python train.py --d_model=96 --n_kv_head=1 --vocab_size=4284 --rope_base=10000.0 --init_std_qkv=0.0554 --init_std_o=0.0 --optimizer="muon_variant" --lr=0.0114 --final_lr_fraction=0.1 --batch_tokens=32768 --doc_mask=false --train_tokens=143500000 --dataset="wikipedia_en"
Each number is 500 + 25 x the weight over its row's rms, rounded and kept within 0 to 999. Layers, rows and columns count from 0. Numbers have three digits each. The size before them is the row's rms in percent of the matrix's.

# k: layer 13 attention key, 32x96, rms 0.125, rows 16-31, columns 0-95
# q: layer 13 attention query, 96x96, rms 0.122, rows 17-31,49-63,81-95, columns 0-95
# v: layer 13 attention value, 32x96, rms 0.135, rows 0-19, columns 0-95
# o: layer 13 attention output (transposed), 96x96, rms 0.378, rows 0-18,32-50,64-82, columns 0-95
k16 045:513500494498473453507503504519476497484504498518452497512458518481494548504449507461528490506487501516514526522488495491522519526523528458506465504491474533496552526508485471471500501517473488503498498467530483528512505489452529483485500433505463494490554547541545518488509466528539525505
q17 048:500504482460543476535398462493462505470488507497474465498547527531477527509493516518510500474459463505476485518478514514480487516503543523529530525457510552508518508519478504513473496494512462515524473493498477480458488474510504506472490483501514510498469490488481511524512524499461529514
q49 072:508511466448549532522529487495479433530515534518487493502500487513514516529535474473461490561506534493470518470542504522503470499506497535539517457492527485519495523465486494536534512493497496510475528498476502496511473486507516512532475508500481485493454527504482473498533496558490460509
q81 059:545506493537519493532531490492457541466457553522495516516519446553523494544483509487505497513476497518535526516533480490495499485513521501502504517462497516466469535485447521511489530540499473500465492544498533534517479477494496479507492486502484560496503486446511502492481513487504533492
k17 053:527544457523445540487473526516532540462543471502505478474466490459507529487548489465499479526530520518518481521498522500509533517482466469488536520501492490499500479548473525518479475514500480504519495504510487492482521488522516527491516493525483441502499542490487549498481517519515456533
q18 041:500525465534510486528481501491482537503450509528530529480491493484517544475484534484483477447515521501528484531458462505451498480477535496510501473497511519491491467508495468484515490554476528519477503487492468507515460515498489510479466457492513514526586472509476552505506506486500503515
q50 087:495483478544491517461497472452533537498520544503486535527491463511503476507487482499502487524484453528567524528453453529501500470486497490501503468491480490453508526491512497512518497522488513577503461525514499488488505499537497468525497516506512492482492523498534470511475463515456530496
q82 054:503518484529466475492487501499495474500445518559460484492522457474529457475512500458507485495536535462517466496499530495495467436485497529507506482489488534511514476509466468525499494459469502500488484518534515483508503480523447524490459469507490466506506493491446521491500532511531473520
k18 062:490484550520540527517470468499483481509469507500503482505490486509468460518525519496478507525438497494477502460527523502502492541483524555469493512501515466548522508520524525472519508501541526506446502520477491486537516513507482532496497478551534525479532451472474500491512517483512544482
q19 053:486508481474497451498508505527455486503491538499518492475485496450508510507506483485471526518536489466475491479529540504517480414491494550477459474539466493523498504518537533492490496517504465507518501533514495428501502505500477520490483518519522468509512462486487469483501494486448470488
q51 100:519477546503495441504478536495504494463454473470557504456495503506501537511451551488507502477482513483443512488517544489482485465483514524491504533518504491512498463502484515495537491506524522452505502499500474479535506512512500517491506476519554502541488501488538528543521477487529482474
q83 050:469473501457495475485501485504506506505509541503548490486499502495506478496565487528479502529485483490464501494490491519512542451512461499507541460506453498567501516478545490542521474453502484499496498534504496501482534532477492510527499519475470439493485518537473456480496501491505475523
k19 063:531489464446506503490541535541510533528580525547463520503470514525536486499517476534502514522493533518526497500498471494461490493513500458500496500506471498509474492497490472475502481487513467506560493515515483511476496507516504466497495516458525471523486491509492496484448454497473457530
q20 054:524500511514472523516483467476524516525488491455522506532507539531488487497486495504508490472462530494507504519459454501512533529498519425541507549467505473488498512518470513525492504513527519506479514441491480535489472497491520487523515501469458556486524531520519531547497507524512523467
q52 123:481475495528499478492499486473531545495507480522494523515486495517475539518449481524495479475466511499512505541513466512448537464507491511521505488476506479463507474492489490522530488526477526533518437505488494520498466501521530519486509469555531548492522513498535466550491470508456528534
q84 053:534522543595476483491500544489502483543514491502483515505483492484494486474429542491530491488505541485492488463495528493497485530477479476485463518497485484471477500504498517528461512507521514504467512489513528470464470487552459525487494497498480540482518496517491544527513497470491509494
k20 092:454520552523526527519467473485495499499467509477526496482513459497514450527466526486480497516480481468492514475535548472520491520474520541430516519512493478522527534511493520496531556488515537505451489514503513485516507531501503498500485509536491545497500493462499510503506501527486542461
q21 050:505512551550492490506480531462491516545495430479507495508493511501534459495470502520488505446501495550492505489504495498522520540444506473532501536491503502518473478517496514524493510507504500504466483472503524505534455497499459468506488506491466552439496500531523511497493488504510507441
q53 127:556465504541520469486501521490519547486477537496492492503505446535505510514520513511502494497446454557504468492462475548497456514468479485491503529507519489482492523518514513514509513516510542479486498522509475484507510495491502491492474520500552507506461521475499484509474485438550518459
q85 044:539496532522461520469472508492491505542458525499530484496428487500518522519485473499541477486527547514523521506501501490478511491447484497562488522481515508468464476498508529519524502527501494487473476474510520441486495460498483494473497499461484469481513494521532500468503472524549483487
k21 083:481494566519484515518539491473516524535474465452502471507514487475505475481474511512481481470477510512529517529499499494500535511492530470519506524495445463516503484495503473501490489501522481505521510492527471512449421502494532541485504486480500551533545471557506502498522476515493492517
q22 042:524545491535523451482470540483533459496483473511486506472503515527559554500473526470490486526475498517541460461497492446485456463462516530499495520500475475474462461492473501460492543535488500485508483480512499497545502496518491507476480476508527484493510485472516513492490512515505488484
q54 104:495522530536507459490517491454506531472537559544511492502511496540518461487487502504518517513473481519529511535449501444504481505514530510491451516522481448484498516483486518506505518556482486541497502511490521489496484508504484486489483550497509488457519510492522492519483464466449535524
q86 056:513489515528457527486495522500475474499500542493544481497440502475528527489533489477529475516506494513524450502469479501501489469467485466518496504464511511478472491504534514533525504583515527485478491471478491455500521467511470452465492485476498474501471513476507464491465474497538495496
k22 071:480497481462508513509459516478537478521487520522476523484458465496506484497560488518484506559505505519548467480517514525500532474547509510508476507472515516473476518489524493457559452487487463484524497481521465497493494488533470483458515495526513479472473486525459458477476517519498490494
q23 056:515570541541480496496445505509535473507440466507496489485525515515529515498492510517523500478503509530473557501500497457491533468476503509498477550489493497495522519536457534478453524497507519492470520471477514528512517476511529513490484489508453504506548491541488478490503479518527513484
q55 144:460485492492511524468523462509509520513545515516525527526508525509487506484535473525512474498491459519489500498480462510481564501517494485526495498490498520502506511514488462500499466498465517463539538471474508517457454467452544516468486476476488509513530540552479478501507458496464529530
q87 076:531492521524506512471483484489516490496526511504519486531460490507485529494492520492506462529490479512520480520461473492489519491454465463536492487471546505468482508520513528532504493571518539502469495478458502485471524476472496455492472484481476514491510530480514457479447478484558538487
k23 092:469511478467527516530515500503504476518480499462502520491530470510473488558506486496513482539498487500514493497467503478523501504485486549480502510536526472545534545478480532536476532514496514514464504506503505476517554519505492486528520505546461496535480512459473518437529536527477540486
q24 127:489471503482452521545535496497507492538492494475497478490505530475483504464521482464503533480508519452520519495504483455463500496531490462523540501475521502471471483513469488475519491467485499487483521528477503458471474528446535540425497490518493493500486523545517514490476539516521516506
q56 124:470487521512490483436506463508464518522532509493512463486531532439483514487536453524517493479499481481445511523482503510484554480511487525503492509480481542505484498529510492525498461516508480443533520515499497523478486458453526504520487498490509493530546507516485491518538481515520482539
q88 065:508464486507531517531507458502491535563499495509480515534492473499452489453477494501494507483493497489467485533559497491482532544508525500517536458501542502484508497540504474484475508517498516512490492539479523491526497526462529507535500529523512555492511521542557496502502522522492544523
k24 104:491581477492508470530447507573487495478489536487483523514528518501497479547496489501518481503526517480492489487524539485494519493499476475500458492508560500468457508495465528531472529488475519471458509523486509500493527492487490510532468532546471531509498518491505494499496535481503533496
q25 077:528490496483485484454531512518502504473517534537492540495487509489477487526560452488465501550494522492539482475461498499505435460546494488525504459501483487443498485499486497512528493515483510493528455487516535477482516524515464518489499518448501490509487499483476509461464503453504507503
q57 076:485478515466498508570519528479536436493481477480459508496510466471504532487517511492516529513534529506485469452520506503530488539494514496528506482526517486495501444485521512474498502498501478489493494485519471477518521510521477472470513498486489482458478428507510550483533508490536452511
q89 068:547482500504494467460497499483500532474500514547475523489518490517507472516509474509469525505473495508494467464499515485493514458555508561476458488540484515524488495485501448454503485501463503525518473507519545471489507503527438500531493524487499473511516531496494555505491463511462511526
k25 121:471505491508520476540466520499528519501510481506539586450505466506510473480495472512514540502467496498527496485461475478532520537483517496481487464483546487447524512499486499493504475528495502525478486491502501536485499468519465479479485475526463475482516532544523506524468485480479542481
q26 158:497476504472470512536517477484511495530496498464466463522504504450450495473499530509528575471489482490505501523505457486451541489500505485497516495528521535508480546491451490496523498465489527492492500535489503480482490518482517500488497507547510477552505520521497490526498530531516510571
q58 086:489516504458498497561499549498519445496476508492518507496489465524499480485466558459493517497518539494509462467514507487525450536489531496501501503515521452520522478486488524464472529514491485531471516522518496459545524530539478500467508508494481459486477448487480518489478511487520491489
q90 078:471510474468506535533532479507527500504502465463485524545470479475461489470484499515510544469506493470464506505548498483468534493486469506511557457529516519454505494505478466500463486461496509480504480532502482525522493522501522543509543502544505500490496499538499468481494542545486517511
k26 118:474499487482550481510488468553540544507493528450475500571491522490521501480532497499487543469514491501503508503512499496489537530502493476513477497446508488500446491537491501505514496505498518488488494513495484521453465490512521516528506491504522572479509472535534494501538499556516479522
q27 190:524447491478501522566494508497448509577477532517512470492480465546463498510465509504477493479575505473546498472494517493518487515517513494477500500490514489529500564533553543484520465486502512499524500502524484542513505492492515513483488498506519481492501497503488504500506491516474490525
q59 049:487480491450483545548469522517524427489437515464504501462489496479490469476489516476501514514515566532496497467498513473527470502517486504507522485502498492513551481505516502517481504496538490501476517509514482475522556518525477497483539487507485485500462459517533530499505498497537494465
q91 091:509501452469488498545498457552495498538455556505490489491468464513458517474476514494502507477550503495512495498500526471517494480532510486474503498481535474509494551527535556489495478478502510453530520522525494534517510525448518510453491511502509478494501489522509471494478494504488552505
k27 132:486474535518468478519462475539530535523464510520517480515493493500485485487502510466532442490494504500527521499511500512544503471515468456489445538552488500509479479413499494499497470488467487469525484540496492511501506499507497488500515515529504481502487476496433503535531489480471500510
q28 195:508464489539484483496504536463516516531543551516488496520510539524485493524484486508500504471482519484525526485477513529539513448508493483463471512507526528513480487520480507511509502543489494516486435461469492460471504490499546516433488463497523507484484555518512516471483486482512480532
q60 047:514525515498541492480495530479508491510560467504489499535516552515470518529527491555497478501472477491520502520488484525471522480498479471527472482510508503474467527505489486499543506487447510496504508440494560532476461470441512500514490501477482497490542536498475467496504497512477522535
q92 095:514499489551485489435457546452492514505502557500438529523501522504508496504477485531514515473464515511572496482481503503489519465470495483454432499470510509502514477503498475512510509511483498502521467451483516490489516496508522492446474483495498501496520521480482513514492492506525494537
k28 125:548519482515548516492495480487469535494500479503497467527520492481510461503511495458477510500472495490538522483536495472501522485468506502523474520476500479463447482497493517529544479516528481513461478472475506497491520500444523483531483435430497501520461496488480505551498525511494490522
q29 204:536510536514505524523487511475476511449513512478449491473488504499495531533477451479487511443463516490545502555479519505492478494481494465492455475461520476531498505476445480495481493502471522532494532487515516507477492512506481477503445534494492485511482472478491517498457449520525501501
q61 046:524496499497530466432499506495527523499548474529431525506488504533506510527490499515500498513452492514487501520499496547470527454491497462509476468516516490489477513510505492505509484498491546473508456443500511535448492480464525516525508484517517507474514546506474466479476500513503550525
q93 083:548520519461471473497478550504528523468483528501511518488489474515495503544476468518503521501475510503568499538423489492509517485533491473479475501479515494518512516481520500533510479479463501499517494488527533519477518498498486537495487529478467457510505471509457508474463469486474554496
k29 122:514494554501505507509489512526503540513457503500509514525494539532508535506526526510473493526477480512513483525447490503484472447476489526448459478512516489520502503452503505543497527508516507529488517508508530492507478432501473493464530470488507513490467491515569552508498515542520500511
q30 196:497495534509497496498514465552521468511512492505541523538449489499458496500485463485513513468471506521512505510545522491513514482535563471483502505505542490475509436522525505540488520535471505504489520512543495526514504506486484520529527478479537496541519535491488495531466454545499486504
q62 039:482529531457494522564496480526474444497503500500527473510528520498506502477496519485496500495530498470465532473521523494517460552467528484534505463528495494520509479485508520517458509496502468498483499483526483481549504540518490493483488483505467444502509443498515566472495516493524473501
q94 069:518496508527501493513506500500544462512513497521558538540451501508511452500474460473507499467480495461532479523531450488478538490521484475526524493493526484493466443499508479523489525523488493452493533500490532495493459495521524489488512480500530481524494560492523478471459513526497493477
k30 127:486531521462458505527511497455501501499534522555469499496504485526479509476496478478495461469481532521492497501525466499497517449472501464462516438521535490502474519533534515456493490509511464475507508537501513477508502482525489514504527510471472551521483510458535491487564522516502499503
q31 211:507529535453515477527468529498499521527509536548529486530488532465474477512527517503510514477514529552490494479490477470528475480531510549497515499491441507504495467485492547469491517478486544521460494450474478565491502497510515505531495529513493489517484500476524475468514492511531496511
q63 029:538538481484480471503516545508521512512458529465550523503502479478516487514495509477491508442501543495540475533482483512543458545487506452514486463514495505512558477488515498504504493485479551526465481544526532498512510518508505490519516522497516495486486494451490459490461508490504470479
q95 064:508457549465510509531477506487477533538487501509486471526469535494448489523531513455511495491504501503495478498466455458520495513467500475498503547511464525493507495499478508519475542485527545502465485425491474531518467493553491491511502528521492506486494498492499510488482471519550521492
k31 133:496497543481529514456467494531480498443478479485474436483487512503476549527486476532516515504487507471495448472508459474550486498487517472499513493520508536514469481494535508460490492482488480510456486511500461505499488520524522517485479513476472490511490557539480488472522494479448505504
v0 085:510447487488497484539541470571501514556579492546519563457521468501543525484488492494506491515486503511487517517519526507504516512472457514528533506525531461526504511520503504480498514493479522485490495516495493477508500501486499477540468476506457460498487511507516484527491489531502501491
o0 117:518527535476527534484525513547479500473552526519498482564548474490488490518504528508539474510496522515493476501512508498514485486481448534475501490473510527533480500479506501493524468467471523476527501483509505528506525509527486492515441515527481526481545486504512476476446518496557485529
o32 070:557528490509474481515508542459525448543471469480496476452506495484512512501519512500519503509505533503544457469515491463492509485472468454489451491485536472478479483514527500513471460550491533478497473480519524519482508451472523505521525522518506494464505529502473480482507522494492487516
o64 083:472487510520465493476432501493521481484439503487469515510443507502468501484497475478463533506509505499489483539450468533501515530516535450496460508519506506468482486505488514519488496478537464507479517524485471496489488526463498506457550462477471510504462488510517538481506497538475517496
v1 095:498571494511490474503482501488491461518526449460506475500520537520487583553519478515513493510497521490540470492488498537480480479556468507500464495502508534503515507502487486514510514513537516520476458473506459521519481481499481511473465500523488479453525517479507492487472467472509518506
o1 121:521487494516499514538504520548536447484554484480548476507538503508486477522487517522484541481517517508492520447497506539505507478494509506474482503528553524522459515506448516525501499500503507500526470520541445481516496488486484477476503456470516497497496485467461536483501504514473470549
o33 069:541517493518475457438487481489455541480471493529491515524480464496509500517477496490482517493488455530538477497455521540491484459514516547456523513514470487501485541490514494494556510512511517498504507495481514429485517500507490506495502519486535493526494519456485489538501452465503517490
o65 104:496518526500530484520505493467468562537468515523476505471500479512482485489536500501497473507519513502522494520510489445479544501498537540515486507487479469503487470521512475494501507542466489480524547464469526500490496494473545536574490536481493522509495557514528475519543506479489503501
v2 094:480521508494494506501492511519490510522520486459511479485575478516489508501504525462530523493453527494551520470483500490477480519485460524485478436485507513513500503502551512530490537470460496512528474510487466496445477537481488494527504537500511517489464495438542480494525522500471485497
o2 111:521502450514518478484514517476478504526528469451495500469541499544517485464489512492456523502490503517501468480512448487508489521521472531459469469500490534540483474517489512509529513542498495467503532513484501477497504476540543515506491530515485498478473478442482551518497487481455479459
o34 090:476493477480524502562464517456530514482503523469486538501525506496492517522501491475469523496482492520478546506543474452510529533524501490469487496494496487471526526511521513519450509536548484543538475561491476528465501514496476481512543506514486522517501497506484483491483508500437504524
o66 089:521514494499483504530532512509540469429445518548473494481442483447500557536511477514503508515506538510525491498495531508512507465496516508500532501530510464494506508468522476505511500466507516490504487498549500499512487485487485496518530502454504472538516489559478471479483491526527520534
v3 102:488507498472504507482453462495505562479496481556485518467513506508481538495497500483511532481504456478477465491546523445477488485503480502461557510463483544508532496521529518458500495525483455519482475510506454460486506506501502516507482518555520485524509516500499504510514455524501492522
o3 119:544468474511511496492474554487531480532510462508478482486515471540514558497524490523529462489493478484486512546521531506535475489462460453535522480459528467507510509515519515516486521525511455478486464473491482486490526487485514512480505485539482468484447479507505537486475506474501496515
o35 082:479514499479486476528507484497488499483544489526521487505515515475525532458480487528523522505502529494489513469479514491452493507527548499491446515515506497494488479500528503470455465516453490484534545490491539536515433488483503478462490516469500437479546483519498529504546511522485513523
o67 091:526510524480456444508516511526506501488455534522488465470493467497473489490544498515468496514488538518551467463509530530518551466506497539478468508538519497484493513507477481508505495440476527486484520472525525479488501480489494521531505525441517495527513493478489503498516492449528511472
v4 104:507473529496513508505527522463459477509535489531471485532518484539518500504474528502500473552466495474520509510515493499453504497504500493549490570502544495503508505472497511437525481522437479550472526501507512518526452526473514495501514502487498453526525509507508487464517517489529507499
o4 109:506473482507496494516523510507509476491506519500469481530522505456529537470467480519491478504440486483517476501490494546507553516477505479470461515465517501497539534504472525503524504452484553530524493519467501496534478529481492487516499512499500473566497492504554472508497479503468561521
o36 096:458491503493466534536471483487491493522458494469470440471551559443500504494527471521492478490517511495463528507545516485511487531499507510483468492481493525485513480508527502513481487527513507505525524503493514533476506476442494533523490457531501508531543506526502511504539507500512449516
o68 105:502507527519569442493458472488516535505509504499500533493464493552469506527457537469502544497479513511506550513478468517486489513507491507523527505520494449504509514548497517491515537511525480490467454486477498493502514498514548477501543519509498534458518504516525474501488525521483510464
v5 101:517475503503498499484476483487535526517480512534502487464527554480483483503506548486488532464454521489457514531479459497487518470483536546492546487519485467506491496502510481498497485496527477526493544456544433492508525543482489484539500475480529494467462507514504499517497508510530463481
o5 111:555496463491488499509489486486548517523467476453525489483531493491449536486526546496480506492519490483527487498488479482468501513493503475504507526522499505468491523520512474470491502419525485484557515502558475546514504498505497512493514507513524521467501506492460481538531523539526462514
o37 076:481502519490500520509526497503543498475523484508491483491518516511478480507517486533509504516548533505491504506528511511530558500491479492523508512509529500498525524476448492493523543440481520433481506448551526508517508438486557555499503488493480517526515500506476517459532508514501518520
o69 102:495508516487488527483524481493513456518458527493496496512439483534484508469496462513553459503548524548497466508502469537516510495474466507545514545491520502549489476487493502527469499515490521458468504525472511480507498498502493512530504539494514515493532491509556498467478475461483529467
v6 104:525550469484481518514479520481489487500531495517509516495457523496503504479495474495487476513521494517515463528491475498553516472459432490541468520532519486488486473482516485509501492493499470549438479505442483494495496531506477517495543526477511552469500556481470497503505513534510506525
o6 128:518507495500501519518488491502472515513538459509500516444538509475544489517526470515531517511521462480487473519489530517488515463478469526513496509523485464487484527476501497516512499449502482487517544490516512479494465536499497523537440517543478545469484536512491510467552502529447494472
o38 074:567513489541473506495502531492490472487433481486482502502457482511508513465524468499535497493534513541531472487448447520518480464489510482493497516463513479474514505473505493534532504498497546515462515502492541460510514477492476484476526493507502512464479526493508463498497474500501495439
o70 091:461459523470546495470495483529532496518500494509503463523531503515456513486455572536483515510486502479485527509499490507484501531506558516501525509511513527498516478489496536444502488519501469465484456463458493529496499483465504496449474482495500495512522435487514494519496511483502508537
v7 101:511513464468499449493472517471494475468521472517510521488495508505525499515479490489507545462510537537462551459450521506512520549517475505491535508544471499521454474496516489464480485480485470509534486486522469531510488504482550551516475502504504501507484500542462549490517497487496512497
o7 116:498513526510504502517470517519472503490514478494489535423502503498506504540476505500465534478519583482534546493491552507482506497489515487484492469532509503480453482473466463488451498483467509501548520489516521524514511510470513539515501489490518493487457521529507488467472511540481518493
o39 083:496523501492527498487489522465546509493551508518502508525548496508522490563522505488477491532432491490515521497528511464519535524519463487504475469528534493486485498517506516472480496518517486503545474491512501529484489464491494470524492550475479516521515502507482509491433520490486517575
o71 095:506528497478492499497486498542499514524498514478488477531490514500464557456517489546514503527514447511501479476483474522473542470484513511480464487452482486500536514512523509521499473495507513471447477524489542516465520492502492534466506495538495454482507470467453528487511477436517502491
v8 104:547541475504524536542539478483503486518505481455482488473456503490490502491495469502459540476501443521483503476472498475512472518503562539481515478469484482501489536484493465496491539502540476533506526512503504484484490513488463505531534520483509504553492520479541521493534495473464497494
o8 118:473501482483517458493510514500440509540423500491476496478524520483436491542492479510487489466510464524488477492494498522506518498477462527468479465519481481512468549505497488500512480508495507521532489534518480496460458528433537528491485490523525510515513497474479515523488484465484499492
o40 093:435472484496503494573525481511489530466518537489521495516487507528512516499474501477480508497524516475480498501523500516503507514534539492497588489531473508491547502505475520504511527479509455499447517527524486513536475498531541518533527487487475495521459473464506510516496490516511510475
o72 100:513507488478436517523462518539502472453535496530501471523523507480510468469521519519520483516508527464505463495538517531467451497501507511509486495485534496472473454477530490483470469533503511507473521511463487498489504544525470512420459471494498471486521494510492503480468495498518510505
v9 100:493536482463521530535460458506485470515500524520498504493514504497499500476488515516488515553470538513481495479505531506468476498460505538494504506478520498519540496466499532500458499538493492470528467497539512502421492476496513545467488485467546484526520490500494540451517478509512520537
o9 113:456444485493492473510492498517490501495497505521479463493529528445485495513441526511511497508489529511508507452486528516501516554467509513522529477496523481511534474490508590504503472514522533478513502503503527480523478515492554481526508516517523497530450507478537503506537478488498504534
o41 072:552544486515454483490519528500489452485477508501484502467534490476550505523498500455489521483499507501529499488478507454484484502503493513458449462514518521508482483486499516512504482550471553492511481480526502502461496460528468492528524540478476511468515533525457500458474475484522519518
o73 092:531493493457503515484522474556474504490514496524512484498507450548521510513541486485508526499550458506522461486493532505495491461527516518487493547512471493515488508473516482480503493442501487518510533525523477501509544534488464496454477513524570491482479465468511510497515532464487487510
v10 102:534467499467499505483556517541517491507502529454534508515531506520462492526476458524506500536532504499516532490491473494523515461440465531478510500459448540483547515473515487461489501494468487495538513520506488480514503507556506471499517537480475520530489500496525514519479488505513479476
o10 121:480463512510456483515560518491486533478491466514545498512484498465512514472469475480503493509515522477532506488507510522498488466497510525509492499479524484470470497565537497498512515531472463467466538498476526500452497494528567509474500515517461495515552511518520498515466519495458510533
o42 095:510468479473516493500463531509529512446496521497481526503514483529483530531505495525488532527481478526519503471502502524537508460485464475468521509492487472465537567457510538495537531458503535500521473474534514514497532493458514500473505469497508495517436501469473492498489487489496537480
o74 093:489513518484501482502477476515457492495537542498511506472467519512521513504482517479499495494455517470437533462531513466430546529547505515520547450513512495508500476498508499530445491492521509485501471516499480527513476467494502484517499528467479484447478464513498530507496501491538520503
v11 103:534493534527479525470510503526493478506500512455470462509491461506483492472481495534524503463498533531447477503528504516533515506514493512538500513463503484505474493508494487510478488458503559512490495520527475432477501524533491497540510490498497456462505493546493500501510441460464537493
o11 115:488500511519502573514523489543489502447498526501519491489491482514496483515480448487501461506474505461479513470549488499501508532491495501488450493453543500478532517507502489495492460490452535526525502493502515443531479470516474497523487480468505470516532495509509535506479437482480490473
o43 087:509515474508551460509502506504530463508503490547487532544459453534496537470451486486524504502536498499525476520477475499503540481525537518501509510492523478482519508475496520511520540472473506460481489530479494465499493503510531501458499525504498533430476519490506467492476528518486551494
o75 094:443481472459498459518473482483495502520488520513530535488470535502510460478501556488523475519509523484495513503497475515522483487487471485557544501517491494516539497483504533504450507494523447493478522504507509547476531501525496520462513526533429489509459484515506487506478491536490513480
v12 094:504523533466494470465536446504507522488506526509514457493483481522488510471489487472498521508521524476501470472529531483482464500525474509499508544499527521481469505490462480531498498535495527514517510456449437541492522491488497532482508470510537529541470478476477469524546517468490506486
o12 118:472498491496513483497495535500470481438470505480443476469507493522549554438470498500461510490488504522486445496504512518495547492491497481494463507545488513520484470506498510507507515506513496487516523481484480539518499483460460502516499511514489496500535432488512480510446504539495533477
o44 084:538531486488497444511572533555460495497518477549523512487488483524513503515490501474501507499512469481531447481492510505450482473492498524489533469527515500528465461461487496478531490493463508455516517498512523460510467477523507503487493506467503477471455527480476492511479482486525494497
o76 093:526482489564483487539490466500538500501529508494500486513499505502476485480503534528492496532547497534525537480489509529524512510518539514498523508495497467494498536497515497506483513518494513522465527550531505489539465503516568441521507529499532497511488562501512551466530479486494531521
v13 101:485496511453478537482543486509451494537491518512515481513511489433513512530507480513500475484471512450455499531461508505510499513473470521466526511470531499538479498482491500505459508467538483500482531504514503499464491523529428527513501528520522517506474529539511492468538504493531497477
o13 102:457475470553479501528534493493522487518562538518475495506494476502498501520518473512501476525520483492517444491486510544513529487490510489492504547491478511519479534487511502495486446491534501542500494496498489512507469482483482476466469469474495523494482550492494456474476528522468539434
o45 065:507495509484478541463450475484530485522475460487489477492507518481483528480547476534509508497510502523502493497496502491536539488470496482526468526496478526496463480500542491479493452464501484480556498457483516522482528488443466493513495466506493466500557502521516514487542500522508445523
o77 106:499506483487466515532509515520523470453452469541497514468504450509508463464521504475521511518545519527512484466494517482530474484556507521486507459514492508492512477454502468503515477501435472505529526515513465476492533547533506500490536483472491471515486490499488534517516463511496509531
v14 100:546485519532528500437474485536494499534439508490506518486485508527518469489476492493478528513454484519502479482519503453502487507533451504493506508541540479541515504471481500495482497479520504539472512513484490541535520475487519518504523484540509489505462527526501488478493509542442454493
o14 127:464498458531509500466517473549448494510480490523501477491513491502516462472482518475519505486514448517496490488492473504487543532489542494480535515501528535504540506504489469569502482566482488491510528496496494520525481532495446531497545478498518503504521525491493460523527505543481511501
o46 060:508523496468535490532511505491539466495567486501523499518538509532493514497518514531505503517508492491494487522516489509514550526478526438555484506536534493492526482508498513461460483472444490480521502484526535537519458452473544520528495514474477492482501503497491506511517508491500529553
o78 101:521533521497501455481437501480495491513530465501475486526503527487458539506484521522482503458518548497482501483502500524466498452508497526504458486488486484509421533489509516450489515452482511440509503510466539515506522484507549515488497526503484522486510490489494515463463511490509505508
v15 094:476512504495508529480536530492468480537505470507471508489518516487529501502524510509513546510486524515541504464503509554504491506448508451465492516477494555508463514518456537484521477527481523512494497505477509514503515539477493495487499473496506478492501452490460468464517446547520507440
o15 115:475478522462512502535556505497493493476470491523511519494476514540485520550502460474508531527487492506487506513482512478501510549473522507512465505516549479520522479505541502466478513510495529517508528508419485533467516529464500535533533489489548477498507474470519471478538481513507483501
o47 090:516512494540472491441426483453485523544473504463472504489470496489497500468514500485495503457494481536504513533474487478494510493492504501475474513489466532497490506554525469533506467554514497560515484535475484486456532529505452505500533499526493498505541521503506488509498490518493504501
o79 098:500482490519492504539487487520552464519527510475491455489513525471489488444518511524504458477519522498457507497506497493496508518553460491518558499508497512498482488474466468525487499509497458434480510469542500475522474457488547496498526529495486522493491499516505479524522545504468462522
v16 103:524496494465541535487519515480544505499492548462498532506521496517480501512520441497510516517514561513509516492527509532485508471466531442553462533475539492485480470505505501494496518522493517488482499495505488481496442457497522464476473497497488509483483471531536505485541547512522488502
o16 113:464457497487513494492474522492490517454504523535484474507508503562461505542516479495485472569518513492491495504508525519484488512520467545535475568468510487495497528510549491454526496499508477487533523469501492488535481484482533455542528488498483493528534508512537494524517515503510505496
o48 077:535510529545518501475495490509505500556494487494475494472521509495469477514516520490465479477485457469481506551528526530523512484477505498458518500529493495528504501487452485505558530478509521486488469505497486493491536503501504551559478473540557542517489526486504463530533511485501467502
o80 102:535535540509505514497518504531491530494513446480500489492472489471545553514482539523487523472456501518512518489461475507491491478489528480455496506543495497521494529504446531522494530479518519505502492486522509483522491491507491517482441488440542478494491436488458520472500474484490502487
v17 093:513483488507485472476489517529507494532506522467536503547518505492487497503520514518454505497529468476522505497522527471507510509525490485523484510461476454437504496482464492476510507499502450495499488457517453500476461521491489482495466520495495505469534544410465509480489472495537471482
o17 113:548481487486544504503514492500511535516495515476531513484468498492454529532516456498509488488485509537525464534539501556520467461503520493473525506481475472481507492468470472507459500542517515484499491472539504493492465499544529482535510494458476495505518481473492510505530454519474443485
o49 079:500480506507483506493499529471521533474508501459478477521521533519500518493512517537502511488490501521496525445487473517510478478495473429488518528493482494442506541507503537495519515503446517508499504455554543534539481499437517487465504477482484484523506483480483497520495507482506546452
o81 086:514501526525505482503517507517485441486463490518461496507560485520499464488513523480479508503498529514514466500456489461474490523491488543527464485513546509537488503497511507524489544519481514500506524497501473486498539465478524508514484527487510551492513514564508514454503530537541550531
v18 113:494478518506538455480495530458512513496472464535523512507470490506485548484528515510499515482512518518460470468529529515487461499500470522524465550507526514519480497511502485496516493493487474498569461506464487466464486470458478479503532495498467475496447542496466516515455520506511514497
o18 113:525483539493507491504495518512482496481511462504518516496493535497486505444562467509491549508519472536529457493538528500496482454498475483510505530550518463486488533520485499526520485483489508503539499498505464460502493518481548484530527489541492488560523553504517526516494515512488461475
o50 117:500522494505546476485543510457489489513541489531508511534503492508522481516504524448477510479503465476498475492504519456476504508516531543492472491532492497513451470520509485472494481534481457511536503531487490456514458531532481478493490537492534465484531515492500501519471529489465484570
o82 092:483473529510467513503455485450553499533486494491465450474517530501526487546462495496518507471506502481485567491519494537541514544520479448515529480482486527504513476496499496498498527508501545463463501470486533531512514486474484501530513502521507535486519467507506472479541509517494501474
v19 102:470564519532510524517498490477528507481469526481514531485476481502503515462488512496518507495481488547493542473511488520501532496512446520542525544481529520532515532521469516541522537514521485477507515469529489472541541480530509532488538507471474508534525473492515510488467496538487478470